{
  "num_hidden_layers": 8,
  "hidden_size": 96,
  "num_attention_heads": 3,
  "num_key_value_heads": 3,
  "head_dim": 32,
  "intermediate_size": 256,
  "vocab_size": 8192,
  "hidden_act": "swiglu",
  "norm": "rmsnorm",
  "norm_place": "pre",
  "norm_eps": 1e-05,
  "positions": "rope",
  "rope_theta": 10000.0,
  "rope_fraction": 1.0,
  "qk_norm": false,
  "attn_scale": 0.177,
  "bias": "none",
  "tie_word_embeddings": false,
  "parallel_block": false,
  "init": "trunc",
  "init_std_qkv": 0.0379,
  "init_std_o": 0.0,
  "init_std_up": 0.0379,
  "init_std_down": 0.0,
  "optimizer": "soap_variant",
  "learning_rate": 0.0064,
  "lr_mult_up": 0.766,
  "beta1": 0.95,
  "beta2": 0.98,
  "lr_head": 0.00822,
  "max_grad_norm": 0.5,
  "warmup_steps": 200,
  "schedule": "wsd",
  "decay_fraction": 0.756,
  "decay_shape": "pow",
  "final_lr_fraction": 0.02,
  "batch_tokens": 32768,
  "max_seq_len": 512,
  "doc_mask": true,
  "train_tokens": 159100000,
  "max_steps": 4856,
  "dataset": "wikipedia_en"
}
Each number is 128 + 24 x the weight over the matrix's rms, rounded and kept within 0 to 255. Layers, rows and columns count from 0. Numbers have three digits each.

# layer 2 attention key, 96x96, rms 0.149, rows 0-95, columns 48-95
157132140130172104193057142139126130110148155144109179116131129144071140118129111119103138118081168114134158107114096173123129126134102143118045
107125127139132138074145087129106112143138121122127124125122123125122123120136102131102130129140100147131106144124151120159118115163159108119117
128139163171145100145112118116157117127090159134094163111141136146090095115120124131112159141092140103122123153115129157150143142125078155148099
158149155114120112094154143114134139130121126110126121135122121147142096119136122176087139131111123118131106151116105139110108134134124131106132
180105100126130121153124152154127135147145162082104145144138105145146110143124108170148080143084130162117158119152135143144109113150118080154132
127142116141137081180123140140142129151139157096143152112156155110127119101144110131129126141115131117136175087136129165130122142119118109110156
136107139133144149138112145151147124150095145117092109121155171121136055147100105116118107125112139125081163144116128138124119106121091206146121
128097103111126164162136149117119127136134138142108141094154152130105131141148102105140084122146136131121146125111127128115153132127111050183122
157147062125144155107141131138136080134123117169112097133137143084174119126118123137145100131112131103103120152128112119105106141098133131100121
118166129130101140061153121125147153118105106136189095150098098125095135153118092171118153100112094117138091153135139107115139123148116138155190
175122134154193148157135165151155118134121139096092138156148158140192133135145130132185104142127160079068133146136147177085132138135145161162133
151149166112092146119116140111132084109108103132185137091161126120168094145119091106087126144172099150118151144113078133151114158142115111124106
141146123136060129151116160160138175116120104089115193155156128131159139122084133127117131156158122078113136071137108147139141158153157121120067
105142113139140084139125103142151134078145146150127144076113152188095113106133168105088092172105165109081135097184149139099124128107101109167153
160170154129121064130110167155155132079171136132146104145154130104148168061198120151093160171113175162109162110148125181140135147095091109079062
117119108126151170149119094155071108169172132104112091125066127135093095126113159080118121098114153145188116147102077107100128138152096133155167
136151118114128104130087110129117117154125126127121108145112106104121124124134117131123118128123127133129127134116120124172121135133141130122123
136126164138139111157116142132146128130116127136113166152144141110140154129131117109139152134122173105094161126113159163107104174078121139141116
086113143147115101103114110133102143104141132151123093143107149078132145140137132102146134122132138130119102156122143103143111132117156145119108
094124110117092145064135096124083134118125145120124114138116105119111094131140139152122154116118109165117090129091120116122124124141154122118133
116122083098128123185103135123107128123122113121127118132161116135148158129151140067156138126134141141129163065127142132112106138084126114137137
104131156106126181098139105101092080102094109110123124136108108129129078085170137153133158113125098143131115131098126093125098134091171135078116
106159118109103091106134150164168150112114133148122095128169166114104190110088155116134116123106137128167149131127114105112116112103148111118109
062135106129094175092092117103104097063151108124157125186095091164131156132162154150114176127110131167146118164102089132135121103128157116082144
136145125121137140191103116127139131173120123146171121157141136132111135145101180163146116063119159124088135058163145123130114142154114113154127
070135129049101159168131060147122171084109080131085138086129112134128185149160113157172186128141165176183121128062145112098128098104126056145167
128124165160093140087164177102132152152115050129125117142157116165214145123118147162103181174146154173172111124148087091119158114085158149127097
111117129123190122154128112167108088144120129094127134117128100108160154139118130121110137119120137107178183111120133157124113142130090133126124
117145093137154180180102091172126114144137156125139119153108120123182152130152141131161163120139114141092118119153157127159110172116092125092198
169082127109155173065109088122080086068125123102123113128099109122116106092152151207084131138117183146133098168125123136114147129209163111110146
178196165066099135109108143119182096124139136122111100103163106114139123125118137149139102162112165137080139112121089098098046108140148089075042
075167086081123115134174080172121128114085187118097123108102134098163171121154169108148109102115106150163093130161181099132125116164116088118115
057134161135134124115105067117146135100139108130137120148095127141142091131117136185131138160106087179151119158095129124117161085113118142143126
177106115133146140138164135134114119128134137102141138139146148121108100132142155119149116101119129085141116095163134103111122123145144149110113
127129137153126121139143147140143162122104148136121169110166138125126107157139135141126132130120107137085156111105125151109152167125130140131093
115117155127115141125137141090106092129129184108114161135114127120114117147111130153131102121136095130148132103124108126161134153111163132110113
131144140162135183110115105145151112142109122147126152145115108112119132131125131110146131100150123124086135105116110108105113116118119168114130
174142121106141182110174124144160135124130130149158116128131127159171132150127142150121102118134142138076119115161139129136127117113103127124121
134138097132155132145107115079115123131116099145155129140095138138138123100084138135117119099120135092115124144164118127124132122139117124123116
180129148163112156091127154144098129120140196103121129156175162127136097117115169145124115103140113112098133109151133132104110117146119146104113
165116131143137138138152128134151115139153152125155137160164130160118123138109125102124087129100126088094127113138113144144133111147146163117098
120147115156159113146114147151162165115131115118133100138098130116137151134109122177094127110111116131122135171144154117129136137140098140169141
159139132110149196153173147145133150149117153153135153114159145145105137140131145114111103104121167103107134123126140131159127151142133174106146
122102119146109140105151122098131142152100122145133114136129114117107146112150124118112145089105127129147132109157116129124104147145146131155124
106131152108101105112113060109082123135125086113128087132128099117141116081112146165122155098143144153170137136128147168147129143120146131137156
090128132111133130147129144137132120106091128125078152149125115122153166106115118105141143147143131167125096149110150120114108118109105101136134
050105123104118120118111094112148134130135105149094151109111085124161120145123117137147140149155098159159097142079152137125126164120135084125136
156131113134138093097137100132164124120142152125119108131126174112119122125182155139117098120126112143103093135127196143113162141177139141110127
147109125114121133127134129140122128133107125116149143150155123116127134112129143112130115123138131132143118129133135116096117134123166122127111
084122095156148117154146123135136133154145136127125130133132082141107101126124112117127125135156134112117110121104114134182119143122149146145128
185160115131117141132164118155131118165127139141187135123177142155117164129157145078110096136138159093109130092163150112150135142153169176142106
159119144126126129132141122130145135112132127131157175131183132138078140181162152116161104132097130141128149104142115114148103108124143162113117
167125119164111146144140152134117153136127147110111137130134178130140106152139116108121114131134156113089139084153122128124128155152148154099083
120110126146125134108108156135085092090134155153098117130162109160110105119138103166134086136141115104102164123143106109130144136137133160159129
163117102144116138156149110144128109110136128128148167153138106109118192129148183098150095161145108087137146150189109137108141129117146129121101
129119149099143136112138105096121125174106096131143120139119140102117108150130129154141119090135146146137166147104137117120119093120116097129168
088079118114119112106112142128115113088131101117103117108090089124129111127126121117130141159128171153151106132079163116122149094130116082119159
045099131075109096164094081110141119157104099060078153135095137086143132114132125147150196160164136201172093144049137139097170086115103083160167
139134118163132136105111131143146115143172110101161124144141142118109118134136124117098117104133107104131114152102174140176067127103177164129130
173149120150137117125141154132130106148101151131130157126155174147148113153141145149134103119092154064123152102174107124159133165127150140140097
156145101114103133129125161150111151123129106117125132119193131130131155151155116116136079119134140121098111132138136114150128142123142126104137
206126127157120153143176148166125133137177137106189121150182127125133130179126136109120076120146125084102172081176157124153104155154157163125081
105145127108130079128128113119108136091136128121126112150087102105145105135120107100122123112153103144165104105106109129085142112106092117107162
145157110141143152137120142162172134140196163104120142156145154177114154144145134115132113105168136111132146122170127103175086125154140143119166
106121152121141098108137129123110127154101137111137148152107080101119136134123099150131140149158165139151101143121132103097128103157149127109145
117143091160157080170133119149140105107124142123103126114151127105124163093144138117113095119162154118116145094115169107116116126136127123087118
156117127143088094164139145137121106100062118133107120125103109223100139110114122116150141074103147084135125140187162122158100144129120139161142
123115121105140143112129129130098142136123106133125094126144131131147123111115147128104152115117126136133113126100145116091155136114110143117133
163111121159126061120156136144117135118122127119146161141135134125153182121108123100165104088090107087092147105127154165117139122134121131092128
141130116152132136105103141087132090102141110136092132118169096153076066120113085158175145174134117133099088139135138128108158144112134111171131
160087117146128127151169211167146151165115142127137168111139131160139145145116110120152133145172137110072145096117146168088107153090135135140101
130140125131097151149095158144149157128105150131113123146122119130124091155091141169125128118115099137137092105104089134135080113135119107078153
172127097152129097127109133162166102118120116080149126134127151163138159167138132113160132103136175077100128118127154153171111132134132179123089
086103125094106150133113058111133128125124104107102156151106121087139134156148132167141153145121094184123140156069129135110143130105170117136159
115121114107141138134091092131071121100121115120092134119138125115150102110139102086083126123141147143116126132041077099133116067104139115121107
110110140137087159119114054162176110166160127139129134100171126114108111111118091120112137153145121159109143121100115137131123101112126150111135
152144116157155111120122132114126109133136122150154103121159141147124154095128137135082109092088167111106144143152133144156066126150120110146089
131122148142071134142141123116113103115124076112122076133169093115148187125128109133144130148143152083145109147144126120149113110114096110153142
113134134092137140130167131163125138149120123144091098169089134128106069152172094138094107158151125146117097122115139140071144116092130135174151
118132142085094084129161158081181099158097107104143142130118137123143147113106133153139116148154145158151129168090091134134159115116154119129084
147097104151115123136116118121095087109108144129114110114135128121149140121145126141142149085122161145142140127125138127129102108115139169061122
126113167100136174092124126137145148162149156160124120148101095132103106148140090119065155159112129172147129171086119083109153112111133120147174
171144138106144122179134150130147090104147115141123142105136125134115172141125119124155123095122151112112133068125130116127146139087133165176115
152134131135104155177156122139146113094071138114130174136144132088157160163153144117134113116125149112071160121172110106101093126077145140137065
126095090138146136180137137109143110066142123113139146121149131159115096141116121122138113115103095117124164110150117108128148121139150196138115
168174148088108190118148087108112088062100115072130167122149113130115159160126145115131135087129163133128107111105110146151100120101111119152131
166096095164122120115084099145105124103108138141116095127140144147114164123129113154136109130111171103100178110160096154096122181119127165136133
144160086122152155143159137103095116123151115112112129091146102116123103085138112151158118165130161155120166127122111170124122146151158128147126
176107130171112124096137132132139160142153106162125171143148144149111109180153152103119150129095139095102148109162096165109102140143151089146097
183121107156139096179162174165159141102138174096158127119134185133134152135106130097157053056151160070050164065255109125122092153131084172134078
167152124152123114147182167153156148139155155137149126150170152121101127171134116080150076136123145064114173096183117121140108132145142184120059
127114190167162111155133142111139092124111161111117126156179153124102128129154123132124124145102161143117092148141117110155106093137098133104151
096136162080130138133101111105108123109113110143128151163140134107118122111106119140201147132165137139139117148113140092157094113109134109127136
125140132185147089159110115171139117112136159127114097138157111159150113103162148082131098133124133125155137099144138104079149179115096157091130
095147110129131142102131152076141146126178131100121113124082139164110145135126117150149130114126154166142135151101138153123114107112097152104162
110113135117118107143138137117147152114146083158172124104131153149115144112130108098147154146116143117140105057098096130140118163136115140168145